Weights of a small transformer language model: width 192.
Each number is 200 + 40 x the weight over its row's rms, rounded and kept within 0 to 999. Layers, rows and columns count from 0. The size before them is the row's rms in percent of the matrix's.

# layer 5 MLP down (transposed), 512x192, rms 0.0767, rows 194-206, columns 0-191
105,217,201,125,255,156,228,200,161,216,129,236,177,205,222,154,198,231,221,171,163,178,206,228,178,142,165,209,177,165,231,223,225,236,262,285,218,201,178,296,179,253,188,143,253,151,228,153,209,163,193,255,133,144,188,225,204,198,143,223,149,167,153,289,188,266,282,206,248,113,214,177,176,183,226,190,194,255,219,162,75,250,204,192,203,226,213,211,249,234,253,227,269,280,162,114,196,177,152,202,241,196,192,231,193,187,176,187,212,176,263,182,181,206,217,242,250,240,162,261,168,254,215,178,160,248,211,164,207,229,149,129,105,241,158,230,207,113,234,236,193,211,146,187,207,151,205,204,237,248,192,184,237,175,149,218,150,244,185,185,216,286,228,220,233,200,199,243,163,235,228,148,221,197,152,185,233,174,166,220,218,236,236,177,154,193,213,168,236,268,233,267,177
096,228,253,257,212,213,193,261,133,248,176,261,206,217,187,261,152,171,190,225,244,135,147,170,254,230,195,200,153,183,182,177,253,226,191,151,217,260,256,251,177,147,173,201,160,176,189,151,286,182,240,231,228,217,132,201,252,171,217,223,228,228,166,157,245,204,261,189,169,92,229,153,197,177,225,178,156,230,220,213,135,184,254,171,243,160,195,182,214,209,256,176,208,158,219,210,207,256,197,180,231,137,216,286,223,118,176,136,164,185,255,188,149,138,252,139,202,194,146,238,173,157,217,235,202,159,172,235,175,206,217,180,187,175,138,105,242,195,188,257,207,227,168,131,137,170,177,177,174,153,192,264,238,121,210,158,245,183,266,219,234,283,154,226,203,232,195,124,229,169,219,167,226,107,199,190,165,203,206,283,220,208,148,212,245,174,166,200,212,178,126,198,212
101,218,220,237,146,128,170,227,177,124,222,188,216,225,231,239,165,219,185,203,256,230,206,144,221,223,233,140,169,208,175,253,200,208,189,186,143,83,212,265,230,220,223,173,186,189,224,161,211,213,225,239,242,252,201,205,200,198,187,194,199,242,251,177,166,154,233,247,206,224,133,252,230,228,221,241,304,105,210,244,205,156,239,224,260,219,187,205,159,93,235,216,276,235,244,303,251,261,103,188,229,193,207,157,215,171,174,249,174,212,212,272,212,294,169,261,217,189,211,168,242,207,179,162,208,206,230,207,191,221,265,231,222,167,217,176,268,206,210,251,169,173,162,144,208,189,235,158,215,219,139,196,189,213,180,149,236,241,151,169,192,125,236,202,211,173,174,150,193,81,218,163,247,164,185,219,216,236,240,237,236,216,255,262,221,239,160,255,161,220,190,196,265
101,168,203,132,215,169,229,176,174,208,215,159,261,199,286,178,99,222,189,229,167,152,153,147,215,225,231,160,175,140,120,216,177,207,197,252,203,158,146,149,266,206,245,179,192,189,225,177,218,162,218,178,188,204,215,187,142,190,206,243,208,230,215,195,205,185,231,233,104,107,175,112,211,193,194,124,196,253,255,219,213,215,128,175,214,259,276,193,174,146,247,262,321,204,169,266,221,209,195,207,244,224,246,162,173,177,217,263,161,201,258,205,183,284,150,197,220,176,188,126,164,227,210,196,200,233,304,205,268,265,206,194,237,166,196,108,182,179,248,207,256,163,223,149,200,267,185,176,165,196,272,132,156,216,229,134,234,153,270,144,258,228,186,221,229,213,169,243,170,183,172,239,177,182,194,202,181,227,159,195,194,233,223,210,173,192,236,228,186,179,202,241,205
101,192,219,181,131,140,207,148,297,166,173,231,144,206,127,176,229,223,152,140,125,231,191,221,155,246,227,170,192,205,168,156,227,211,245,255,160,195,166,184,162,189,178,153,192,172,267,251,223,272,194,173,154,178,223,174,193,146,256,181,190,197,194,244,230,240,118,227,206,256,196,257,148,191,168,226,117,235,285,182,282,209,232,191,201,187,272,179,249,157,212,269,268,166,244,204,264,209,233,150,177,250,223,192,178,259,240,219,153,177,162,278,172,205,206,145,175,125,173,243,228,205,262,286,184,220,227,180,210,247,199,188,239,181,266,191,247,223,210,197,184,308,255,142,206,190,222,150,134,178,184,226,234,144,149,238,214,188,164,194,207,185,199,232,293,219,161,188,234,196,163,217,196,134,224,189,198,154,258,180,215,168,203,203,150,169,252,198,132,223,209,212,242
099,226,237,156,257,228,190,260,203,219,171,230,146,280,131,179,239,265,252,214,188,189,182,207,256,246,167,170,164,111,217,183,205,208,152,204,165,158,182,234,205,246,192,194,186,201,338,200,237,188,127,197,239,158,193,206,223,292,239,286,195,168,174,162,162,255,141,190,170,191,244,169,156,215,229,145,230,216,128,138,140,172,212,210,250,209,195,224,177,130,170,227,209,216,188,287,232,197,135,155,191,152,217,171,111,233,167,134,177,249,265,267,161,217,255,197,134,136,151,232,202,196,209,163,140,174,211,248,193,192,190,241,249,216,176,155,172,210,153,150,140,199,218,191,183,216,204,179,224,131,184,228,195,187,214,158,225,164,165,237,207,129,270,161,207,112,170,242,160,218,186,220,184,161,207,184,139,165,207,140,250,182,217,156,223,232,142,248,154,204,199,215,201
099,258,201,167,235,228,181,140,230,232,153,213,249,269,193,231,190,114,222,173,152,251,246,277,266,275,254,228,208,222,121,203,147,224,228,142,187,249,190,124,221,145,229,254,178,248,139,158,228,163,193,223,220,180,192,209,292,160,213,183,205,206,258,132,235,178,170,276,187,162,139,233,144,136,179,189,174,235,129,186,274,165,177,174,126,189,273,176,214,213,244,137,191,145,180,144,132,144,248,160,213,204,197,170,135,224,200,187,166,226,170,222,148,220,232,179,241,242,272,252,213,195,223,253,213,192,205,200,142,212,169,129,228,231,191,224,156,230,196,232,223,192,278,204,166,237,174,181,196,190,155,156,202,186,193,210,207,164,199,252,174,172,198,196,169,211,230,227,181,278,296,170,222,232,182,160,190,223,205,249,233,195,213,209,150,254,240,221,280,203,223,169,286
096,157,246,236,168,202,142,189,161,163,175,275,268,247,244,230,238,224,131,146,275,228,247,140,238,184,248,236,169,190,105,208,210,214,225,213,144,144,202,191,208,253,191,173,127,257,219,198,239,168,268,160,171,198,136,147,166,182,192,197,224,214,233,229,156,236,187,184,187,159,147,141,148,262,141,219,171,182,320,256,235,159,249,201,194,153,176,201,160,194,259,200,158,238,276,255,176,234,185,207,252,132,155,185,187,252,172,173,165,250,181,133,213,193,121,195,171,167,181,74,192,191,178,232,209,203,245,255,239,172,161,197,201,219,221,162,255,202,120,229,207,135,232,179,206,200,216,267,226,195,153,199,214,185,142,174,165,192,179,169,156,171,195,106,170,253,218,210,199,140,189,204,198,199,173,202,156,199,238,189,254,229,179,187,186,210,140,136,156,180,253,207,213
103,98,167,262,219,130,143,199,230,212,163,204,127,187,241,243,193,236,161,220,288,188,180,206,248,200,158,189,176,172,175,259,187,245,208,197,215,215,231,151,178,260,252,243,198,186,197,161,183,209,211,223,165,246,171,131,197,163,224,88,173,194,183,203,212,181,209,197,151,205,213,189,204,234,215,288,226,202,183,227,184,200,216,156,185,221,190,115,263,135,141,287,218,175,199,151,180,219,179,268,140,148,251,227,295,195,186,207,132,204,228,184,183,216,192,213,162,246,228,183,196,240,204,194,261,178,119,237,140,181,242,207,245,196,211,292,207,146,169,244,200,195,244,191,250,183,216,252,243,218,183,198,211,232,188,198,195,159,155,187,261,264,208,259,224,216,245,116,173,250,241,233,171,154,175,193,161,248,302,197,173,223,203,127,231,275,211,145,291,223,258,211,221
100,212,168,137,191,173,149,216,172,168,235,201,210,252,230,304,207,211,138,227,261,197,152,190,211,228,241,219,241,218,204,194,240,211,174,172,186,148,210,242,174,260,184,218,276,196,185,264,182,217,206,175,275,225,202,239,278,186,161,213,175,175,256,204,95,235,141,264,211,245,170,233,201,195,156,155,164,245,304,254,222,207,186,261,188,184,227,205,229,168,241,132,139,161,198,189,315,123,180,169,270,218,93,133,199,184,200,230,219,161,202,161,276,204,214,198,246,165,198,201,189,211,159,237,202,184,253,208,249,236,214,233,159,229,212,193,188,205,139,197,194,209,238,222,161,137,220,164,235,259,178,204,210,163,138,156,203,261,168,280,199,189,157,200,180,173,204,171,247,179,253,205,178,212,82,146,167,230,182,184,248,159,204,178,230,172,206,215,136,266,190,201,273
100,137,234,224,225,199,196,182,203,206,228,212,220,187,153,190,204,159,149,63,198,197,215,198,187,169,243,250,160,207,213,272,243,237,189,213,247,219,184,255,216,156,291,227,167,136,204,157,177,190,201,173,212,232,185,170,186,155,196,227,223,207,252,239,244,205,231,209,213,220,212,236,188,165,167,207,173,143,277,228,213,195,171,240,159,215,184,213,139,202,163,242,200,233,238,217,190,175,135,245,251,122,195,145,160,214,166,195,242,223,186,211,176,238,231,155,187,179,149,256,208,223,230,211,253,136,197,172,291,152,102,197,158,195,175,105,206,107,222,195,200,146,141,201,281,198,189,176,213,179,221,82,212,217,264,184,139,194,222,130,199,143,132,292,221,200,201,216,242,207,225,140,236,172,204,121,265,135,192,251,150,237,171,233,166,218,198,251,172,172,270,217,164
099,201,195,195,136,141,178,192,147,204,208,182,209,182,220,238,172,143,206,200,211,216,234,268,202,195,233,220,198,172,138,230,284,199,220,277,167,154,187,220,314,243,193,156,226,220,169,219,204,223,275,167,220,171,242,197,158,207,199,249,139,256,191,222,140,270,277,214,171,175,234,230,170,232,176,152,173,194,161,168,184,174,218,205,190,192,171,208,241,224,192,295,244,237,166,137,195,222,236,206,61,228,222,119,186,104,237,188,165,262,209,254,241,242,190,192,205,190,282,138,198,197,155,158,165,209,300,209,203,223,264,186,200,271,231,286,230,203,195,268,201,177,297,166,233,255,231,158,212,168,241,208,169,289,220,194,144,179,167,238,197,206,194,208,206,190,217,175,188,297,209,131,232,195,133,248,212,152,221,169,216,202,218,242,231,191,229,189,197,230,194,185,195
103,201,180,275,232,172,201,249,213,118,197,148,210,141,168,205,221,156,182,118,212,213,200,150,231,144,179,204,153,218,206,116,201,154,222,193,209,211,196,215,238,178,221,260,243,181,166,192,277,168,150,256,178,183,176,324,204,213,217,242,208,169,246,202,198,150,185,173,127,134,228,246,208,255,185,210,201,238,133,130,242,150,183,188,204,174,158,125,176,176,203,230,182,159,141,87,216,230,220,209,161,233,174,140,243,156,223,206,191,260,206,209,183,139,209,216,245,230,143,229,187,135,194,142,240,148,254,187,205,168,199,169,92,251,264,164,205,233,266,223,235,244,216,196,175,106,123,206,219,189,212,193,166,167,242,154,219,153,193,224,205,265,188,200,216,183,207,146,210,224,141,209,217,94,183,150,173,240,221,180,204,197,241,179,289,201,191,172,217,236,151,188,167
# layer 5 MLP gate, 512x192, rms 0.0808, rows 195-206, columns 0-191
096,186,215,192,217,174,155,239,179,153,215,189,304,155,227,201,204,287,141,181,177,63,160,202,106,177,152,205,255,179,155,133,252,241,137,157,217,268,263,256,189,136,170,238,179,237,213,224,181,117,154,271,154,205,177,221,184,177,148,179,238,140,217,266,139,214,154,143,197,233,150,166,208,179,253,199,162,159,185,222,196,217,222,162,193,220,239,223,235,116,176,172,225,228,160,251,171,232,184,239,190,209,208,229,154,190,193,210,143,225,227,245,185,286,215,91,186,188,163,186,178,214,125,202,178,210,252,193,205,187,226,202,153,169,202,217,169,201,216,209,249,168,194,248,208,180,141,268,222,180,140,243,216,177,255,198,208,165,242,214,196,213,264,179,191,222,126,189,171,218,94,211,174,227,232,149,193,130,225,228,199,210,149,198,240,169,170,198,215,137,157,158,220
107,169,190,251,171,213,248,114,222,177,155,231,237,216,165,209,310,126,194,219,96,230,170,222,149,111,252,177,154,143,191,151,200,170,271,174,151,137,214,183,172,187,229,216,233,180,167,276,206,237,259,164,99,196,238,199,200,146,211,192,196,167,161,220,218,165,173,225,221,210,152,209,242,179,175,238,225,265,231,175,158,258,176,159,211,208,247,222,251,257,287,211,179,196,191,165,249,144,129,188,149,185,240,242,201,173,223,258,140,189,233,259,216,97,219,203,172,212,204,172,211,219,186,111,149,216,203,195,261,211,195,214,168,175,221,267,245,205,159,224,173,249,168,246,214,200,300,208,240,193,160,223,150,239,217,155,223,161,119,176,209,203,155,239,171,172,298,184,145,210,208,224,208,227,179,156,178,227,198,192,218,207,171,194,256,190,193,195,184,281,140,196,194
099,210,186,212,182,169,217,142,160,180,168,182,217,251,265,191,136,219,165,169,159,143,218,241,226,241,234,197,245,153,109,124,184,206,217,181,242,196,270,224,305,160,162,270,273,123,198,134,206,183,201,158,235,192,231,220,140,246,183,220,281,194,226,199,233,231,231,223,159,189,250,131,210,199,185,220,274,235,206,219,258,198,186,189,248,199,162,174,179,220,193,277,303,236,237,142,139,182,199,189,230,220,190,215,135,254,137,153,208,162,163,198,126,186,113,252,228,198,197,290,147,161,172,237,203,171,197,149,185,149,152,216,247,155,267,166,216,223,181,208,212,177,164,210,186,270,213,188,183,220,199,186,196,197,221,190,151,124,168,215,262,174,146,156,204,155,235,168,199,175,209,146,154,238,216,203,271,184,216,192,201,212,292,219,245,215,162,236,229,210,174,137,132
106,257,214,244,145,184,207,206,169,275,215,228,132,234,176,290,249,186,167,184,215,246,174,187,205,167,171,164,217,251,230,266,211,188,228,216,189,194,160,269,231,129,132,166,304,128,163,257,172,179,207,224,172,238,235,253,221,139,254,281,287,181,186,276,179,190,113,217,255,195,213,189,234,180,169,210,134,214,221,265,208,271,258,156,227,241,207,142,265,221,206,212,244,220,181,215,240,246,213,215,182,154,198,258,170,205,203,257,153,247,169,259,196,247,155,187,127,138,156,230,204,200,227,237,131,218,230,233,156,215,192,283,232,204,201,210,215,185,168,185,116,161,184,155,123,152,212,227,167,242,151,258,193,122,165,215,158,237,135,228,249,205,175,232,236,208,237,223,217,230,255,195,225,238,227,188,217,144,200,247,268,224,173,177,182,190,198,207,174,174,182,198,224
098,173,160,295,205,235,113,203,191,179,207,184,184,223,249,214,156,99,140,215,183,168,207,253,229,146,220,161,173,180,149,241,190,192,173,210,146,285,162,203,185,164,299,208,186,172,251,200,221,142,231,233,191,191,229,248,213,219,134,261,187,186,163,133,199,179,148,166,218,165,224,218,216,224,197,240,147,212,249,248,268,152,204,170,242,201,274,179,162,146,188,275,160,208,143,176,186,220,218,210,253,210,162,256,179,272,254,246,158,281,194,202,146,212,161,228,190,264,113,164,215,240,188,123,148,156,215,209,122,225,171,171,198,192,235,239,144,247,189,175,158,241,132,219,188,228,244,177,232,176,213,247,214,200,180,243,217,216,211,248,238,208,224,222,190,233,170,149,214,178,164,174,195,203,242,242,212,181,111,199,154,197,224,162,124,209,191,152,222,134,213,260,309
099,221,252,226,253,118,253,183,118,191,177,153,178,178,148,230,252,271,148,230,273,164,196,144,199,182,320,185,228,224,128,237,159,231,156,239,172,231,165,235,177,192,172,283,226,201,183,269,192,243,223,140,170,249,140,147,231,253,138,188,181,195,184,250,244,176,168,120,166,151,207,216,124,154,173,218,160,196,181,199,191,188,148,171,222,227,273,174,225,176,243,171,221,278,125,147,236,156,183,205,218,163,219,188,125,177,215,226,139,146,254,128,150,249,162,159,200,181,181,208,197,192,226,100,243,266,220,167,236,175,240,185,132,197,204,199,173,174,175,227,215,202,198,147,175,196,212,207,244,230,140,188,201,190,251,276,194,230,167,244,160,180,254,141,186,200,230,203,157,205,263,239,159,234,226,198,213,179,167,190,192,212,266,230,139,157,243,219,243,214,179,218,210
097,204,276,238,146,209,177,217,118,199,115,224,262,126,205,191,216,223,195,237,238,194,197,134,233,300,176,211,183,275,178,268,271,178,165,195,170,210,218,156,138,238,199,206,215,115,215,170,175,199,221,272,316,248,204,230,167,216,154,245,210,209,232,187,215,211,217,164,231,185,192,206,171,196,105,199,198,129,170,246,127,241,243,205,229,178,203,163,241,104,219,234,201,168,213,155,217,173,272,227,184,225,200,253,158,216,173,236,192,220,277,159,156,211,201,205,242,185,144,184,193,255,192,251,205,226,229,246,172,214,212,173,154,178,153,282,191,198,203,197,226,193,265,262,242,179,225,214,187,199,215,195,265,93,227,199,202,229,223,183,141,115,237,193,214,238,279,215,146,249,202,244,149,222,193,212,261,228,186,189,252,168,176,207,200,267,235,239,275,171,243,202,207
101,185,200,214,190,205,201,249,147,262,245,204,146,260,239,185,174,224,187,135,218,180,189,272,201,204,195,187,157,210,162,240,206,202,188,252,210,268,176,219,194,252,156,271,215,186,152,169,229,200,255,171,147,233,212,228,244,202,168,205,257,178,135,183,268,232,214,142,210,164,191,241,171,184,185,137,188,252,209,152,205,304,211,161,218,191,130,151,252,174,177,195,239,225,152,192,131,152,247,156,239,211,175,209,151,213,269,210,250,168,194,314,176,231,250,153,213,241,164,232,176,196,200,187,201,166,286,308,141,168,228,214,266,236,253,221,216,185,158,128,201,290,237,210,247,176,224,186,118,263,186,239,145,234,225,102,216,223,163,252,262,200,173,196,200,220,201,273,147,183,202,267,207,247,120,215,184,169,208,182,207,265,217,226,171,150,240,224,219,223,187,214,221
102,193,206,286,137,195,172,187,149,203,251,139,179,142,242,204,194,158,137,210,214,190,169,263,223,260,187,113,185,145,246,222,227,201,245,156,249,236,207,163,172,214,41,155,181,212,185,146,236,198,187,212,223,239,222,194,181,264,218,244,167,200,199,237,248,148,254,207,194,163,229,252,246,149,230,231,208,282,174,242,125,254,248,182,267,218,162,165,232,135,236,238,186,207,166,205,227,128,208,219,163,200,225,186,250,194,235,246,191,226,263,202,214,212,183,267,114,158,131,171,238,207,223,155,228,175,209,227,144,148,203,254,280,210,221,201,168,171,219,210,186,165,136,156,210,188,132,147,184,196,184,246,291,193,155,197,198,250,126,201,202,183,191,146,190,230,222,232,267,208,226,194,261,229,167,191,213,168,191,249,185,253,179,186,205,246,135,228,159,192,278,193,175
101,183,160,226,256,201,160,215,214,140,234,267,183,182,253,149,232,154,266,154,124,220,259,187,247,229,303,216,155,227,242,256,204,215,258,230,224,140,259,212,201,96,130,303,287,181,169,246,172,256,197,287,234,255,211,216,219,147,204,188,189,191,176,159,240,169,200,242,171,184,205,128,212,177,181,179,182,279,175,203,195,170,194,252,203,219,166,152,262,194,254,200,134,234,152,218,176,218,203,232,228,122,159,232,115,166,186,216,138,208,200,236,167,236,202,184,209,169,153,226,175,174,139,252,178,180,186,206,122,216,184,229,193,115,163,256,176,160,185,251,233,245,134,214,225,162,128,237,230,188,197,228,213,242,211,192,237,186,163,178,208,181,254,136,189,265,200,227,216,233,227,210,218,206,175,251,191,202,186,250,214,186,150,255,234,274,220,179,172,136,235,212,173
103,227,242,238,236,162,234,142,191,168,168,243,187,171,178,232,254,163,195,200,198,231,301,154,180,193,181,226,144,166,166,166,235,169,159,273,150,244,244,222,316,176,219,194,236,301,318,191,246,206,154,273,242,211,195,198,274,226,191,200,161,162,202,181,181,201,140,227,207,137,283,197,266,236,239,208,96,174,161,226,172,198,198,250,224,209,194,118,196,189,219,160,201,188,232,173,128,158,217,177,148,169,208,204,199,174,239,156,143,189,182,210,185,175,195,246,218,228,121,255,201,188,152,245,252,148,206,171,207,227,180,249,181,155,150,258,222,215,231,137,221,195,153,223,147,195,207,240,155,134,163,185,261,201,230,212,288,207,154,204,238,175,215,202,179,249,269,179,236,126,200,231,227,265,179,146,231,123,157,206,235,200,195,164,186,230,205,168,197,180,251,225,167
102,183,227,199,189,155,182,162,186,174,119,196,222,268,219,131,138,301,166,212,200,221,209,172,215,198,183,206,200,160,223,195,165,250,162,190,146,171,131,199,218,161,188,209,259,216,216,188,191,228,130,201,214,166,243,202,200,211,160,219,216,234,161,203,206,214,81,149,250,181,209,130,140,245,140,228,168,241,175,236,184,256,240,193,218,218,207,155,252,164,236,237,122,227,221,251,124,188,140,223,172,162,153,272,169,234,174,207,180,221,147,164,219,249,168,184,243,155,195,177,196,157,132,226,182,251,270,205,176,117,151,239,206,274,210,251,172,154,252,117,146,224,234,166,276,167,206,266,248,264,203,216,150,191,229,128,235,130,194,217,231,197,227,109,128,228,183,159,125,211,207,160,225,239,208,209,152,190,208,206,187,224,146,231,151,217,198,123,228,228,224,219,182
# layer 5 MLP up, 512x192, rms 0.0781, rows 195-206, columns 0-191
097,199,160,222,175,205,185,152,202,207,250,173,255,164,213,216,256,206,234,151,285,192,144,228,170,224,147,237,103,190,243,192,228,244,233,146,226,202,176,211,257,157,210,181,171,268,213,189,211,99,108,226,240,245,182,201,215,224,221,189,230,203,237,146,242,178,166,214,270,218,255,167,206,165,187,244,236,124,178,220,181,176,259,164,250,230,150,204,199,108,224,160,193,159,191,159,260,303,223,233,198,202,194,210,178,215,205,224,171,250,181,177,178,118,191,193,223,185,160,177,184,169,129,186,136,203,194,256,136,200,185,216,219,154,202,207,165,196,265,190,147,231,253,182,195,205,182,115,136,203,165,234,185,252,155,163,286,206,227,179,253,250,304,192,201,175,213,221,149,200,124,246,163,228,120,201,168,188,195,255,192,303,228,216,183,145,259,229,235,191,210,154,238
107,177,208,171,191,211,170,321,234,140,141,232,215,193,260,174,166,183,167,232,129,163,247,175,201,246,136,204,156,121,176,211,110,184,240,192,152,190,252,208,104,146,151,250,204,192,209,145,193,265,170,182,219,173,202,215,168,156,236,244,194,219,235,249,126,208,195,209,209,186,178,247,212,185,201,247,217,238,217,205,179,178,188,278,136,244,190,249,129,157,185,270,128,178,213,172,226,233,197,202,244,196,201,217,203,168,167,218,154,143,160,199,142,198,176,222,282,161,280,201,216,177,177,219,167,158,239,235,179,260,145,267,264,271,281,161,196,203,203,220,234,285,172,210,239,260,225,238,220,226,104,159,251,233,212,191,191,188,252,151,162,193,179,199,269,212,149,236,241,155,220,246,220,204,210,188,228,208,201,187,201,204,180,137,227,270,233,227,232,127,200,271,190
100,169,267,213,182,167,296,177,116,226,141,217,171,245,263,164,190,134,202,244,180,232,188,212,210,197,205,201,175,216,198,168,176,228,102,297,234,216,214,193,220,194,223,173,162,210,60,199,216,208,169,210,71,197,217,182,209,188,183,181,175,234,212,239,324,201,198,160,180,237,200,168,172,161,211,164,207,246,194,208,203,206,251,131,199,210,184,172,193,243,211,228,222,192,234,142,138,209,128,222,184,181,134,179,297,200,192,245,170,167,206,197,165,244,237,177,167,259,221,217,252,195,194,204,289,138,187,228,251,184,243,200,115,223,225,235,193,222,183,172,204,172,171,214,221,176,217,272,231,241,174,259,115,224,193,255,177,166,173,183,155,227,173,111,175,221,242,239,148,157,171,190,234,232,170,174,206,188,152,119,243,249,179,215,164,152,157,249,257,207,170,178,189
100,187,203,208,295,135,195,209,182,205,209,216,166,278,114,245,202,224,218,187,171,95,181,250,216,154,167,190,264,245,183,198,183,206,215,231,281,255,146,248,180,208,142,172,182,206,181,142,176,216,134,195,180,184,184,237,208,194,200,206,287,216,201,250,202,135,164,193,207,224,178,216,175,146,247,187,127,198,204,274,187,172,185,160,265,207,140,201,174,272,167,211,198,190,195,197,255,153,226,122,163,181,215,221,204,111,173,150,214,266,240,142,206,227,279,241,153,244,197,237,62,239,268,163,189,183,227,211,217,230,233,163,180,193,171,226,209,208,221,218,191,180,202,276,183,191,199,195,197,194,225,193,144,251,189,193,161,140,172,186,161,104,227,226,162,257,195,166,178,195,192,183,227,196,205,161,268,213,255,207,220,97,211,163,124,297,228,158,187,247,215,237,185
097,232,213,212,239,174,181,261,138,223,208,222,165,259,217,215,219,239,233,210,175,242,229,236,248,217,225,258,218,154,202,41,238,163,231,166,219,219,145,241,138,320,192,223,215,226,208,219,198,152,245,206,201,183,253,205,248,164,146,242,231,156,145,234,160,192,202,210,280,228,214,196,215,242,227,117,159,189,122,266,242,172,208,229,228,178,152,259,209,175,191,204,192,219,237,202,268,123,201,254,225,191,260,186,183,224,235,130,172,200,235,207,171,167,170,171,189,255,218,243,245,203,204,197,131,194,151,207,185,227,253,240,218,169,242,189,270,233,206,184,210,217,214,168,140,241,179,196,223,174,166,137,264,242,250,176,192,151,216,263,195,195,199,191,199,186,168,194,125,139,120,160,196,201,245,117,226,172,220,154,152,223,235,192,128,284,233,211,262,209,168,127,169
099,197,153,194,186,178,202,128,192,220,172,208,156,255,223,246,219,177,177,243,156,286,269,217,199,124,181,193,231,219,204,250,169,281,232,224,219,170,183,204,232,79,195,149,194,166,135,110,231,197,237,218,200,212,178,179,177,174,145,140,174,227,243,230,228,214,161,214,209,190,170,189,169,222,180,307,161,144,222,264,224,256,181,211,230,157,242,221,205,237,221,253,192,230,257,161,179,245,193,181,168,126,190,182,221,182,199,183,265,104,273,171,185,190,214,217,219,204,274,177,196,258,206,224,183,236,188,227,286,158,188,220,201,127,207,217,233,169,177,232,194,203,210,323,184,143,203,172,208,211,266,158,149,223,209,167,274,154,169,261,173,226,230,154,201,143,213,169,245,109,156,172,164,218,113,157,261,198,182,157,225,212,192,169,156,226,195,236,229,282,228,204,204
095,222,141,204,204,299,220,151,227,131,206,193,195,165,195,253,204,202,182,267,247,245,215,226,184,178,167,152,236,182,162,191,218,313,213,191,192,176,175,188,107,230,163,120,213,250,170,217,138,215,230,190,142,173,187,168,164,161,163,200,201,260,173,124,188,262,231,151,174,227,107,221,138,254,247,214,232,135,191,203,250,184,227,246,233,206,135,182,162,243,187,241,232,211,141,181,168,232,211,176,165,203,224,217,148,216,165,228,199,208,186,205,217,226,211,191,210,164,201,210,269,213,225,207,172,159,233,254,241,299,200,162,247,213,179,242,183,177,197,287,174,179,190,215,190,229,239,222,169,186,179,164,191,148,268,248,248,242,224,186,197,289,301,223,263,142,205,226,148,221,220,127,243,254,205,171,144,170,153,275,205,232,230,74,255,219,167,178,186,186,201,198,177
101,193,163,179,156,201,162,218,186,239,239,132,182,177,201,219,187,195,127,253,195,228,188,226,177,212,273,231,185,149,117,190,185,182,168,217,157,298,209,252,115,137,241,207,169,244,204,250,188,279,215,232,190,226,190,214,186,175,258,144,204,167,197,201,200,204,181,143,220,281,118,227,196,154,300,204,194,159,177,156,169,217,244,220,122,256,226,171,241,229,224,230,175,211,226,132,234,185,238,175,112,206,206,140,248,215,210,187,224,297,165,274,138,142,241,151,215,200,282,197,200,196,154,178,270,241,200,254,200,147,250,254,238,193,172,235,155,211,182,222,204,247,98,202,219,189,193,199,217,245,222,156,192,182,244,230,261,180,196,214,176,221,204,207,251,250,182,240,285,138,149,208,170,218,154,177,230,167,234,206,148,144,183,118,213,170,162,129,174,179,183,205,215
102,197,238,216,192,239,142,190,180,106,146,252,164,181,147,258,272,163,192,222,184,241,166,206,237,201,225,222,230,203,188,236,228,259,206,220,242,114,218,127,121,264,148,170,254,190,153,253,150,98,110,187,175,217,210,146,179,177,208,263,259,199,181,267,224,175,215,206,276,209,256,159,169,232,175,204,181,224,193,214,213,159,235,205,268,152,186,173,182,289,232,289,242,171,201,228,173,120,158,227,147,209,209,141,158,190,182,168,216,212,241,298,173,233,218,201,182,239,245,206,177,259,207,209,237,170,272,255,216,191,135,237,231,200,176,185,205,196,157,236,184,174,197,186,188,205,207,222,213,234,255,270,236,227,199,215,201,254,221,213,221,131,252,249,155,155,160,220,192,209,147,135,238,276,194,196,258,123,132,242,152,188,155,207,189,213,195,234,246,182,195,183,226
098,179,255,209,177,239,215,231,259,240,175,252,232,160,223,192,203,175,180,236,157,240,195,137,208,244,229,186,258,192,146,241,178,187,249,252,154,201,196,179,194,210,183,165,190,200,201,143,231,256,138,189,140,181,189,216,278,148,169,150,247,187,259,234,263,176,217,180,272,199,196,237,179,170,153,266,157,143,257,218,235,193,240,200,216,159,178,227,145,223,248,206,125,239,152,179,142,174,115,191,148,191,148,135,202,181,233,166,175,156,90,148,220,202,150,193,275,242,255,104,205,203,252,220,239,240,204,194,212,190,231,193,236,186,198,210,145,218,230,193,271,204,191,311,169,173,232,232,221,183,287,184,175,172,233,237,217,173,260,226,120,186,218,216,232,165,221,220,253,197,246,140,227,181,125,206,261,162,140,307,221,198,174,209,177,206,158,129,182,209,194,163,230
098,216,160,180,213,240,204,175,170,207,215,167,252,141,214,170,205,207,171,210,192,140,236,231,120,229,260,219,212,154,138,161,289,216,195,131,197,155,161,207,149,200,252,138,133,261,228,198,183,173,230,122,131,162,246,170,185,147,248,211,148,248,255,250,192,251,219,250,117,202,254,153,136,153,132,154,175,192,193,228,259,196,113,194,139,161,243,139,228,204,169,234,207,208,213,186,235,229,202,183,191,207,192,258,201,161,227,207,76,117,217,206,131,210,199,207,153,186,150,220,199,230,222,162,147,246,192,130,143,247,240,167,254,189,166,224,193,219,255,220,165,245,251,255,176,204,198,235,262,202,290,155,172,149,188,169,189,158,195,171,205,143,155,159,233,226,180,163,152,218,135,224,255,206,197,210,161,175,121,174,166,196,191,218,197,225,184,220,175,178,264,233,193
105,200,160,203,207,230,226,259,277,135,237,235,195,203,172,252,182,184,223,192,186,223,215,177,203,147,131,183,227,184,193,157,211,200,173,178,215,249,192,203,191,230,148,229,177,204,285,230,219,180,221,165,205,160,161,221,91,236,261,198,179,233,181,237,217,246,162,210,200,272,228,151,123,196,227,228,263,161,195,311,239,217,183,185,154,170,175,181,204,209,186,221,229,237,180,167,219,278,232,164,303,263,177,225,219,228,238,163,237,255,185,281,221,162,257,234,201,213,214,205,224,236,209,197,216,210,223,198,222,176,196,148,306,207,287,185,174,201,174,248,216,263,224,216,177,253,270,181,277,227,271,133,142,246,238,176,243,229,233,126,228,202,219,165,232,210,230,130,240,237,174,251,122,205,220,213,177,171,186,173,103,170,273,210,162,171,233,178,202,190,137,146,274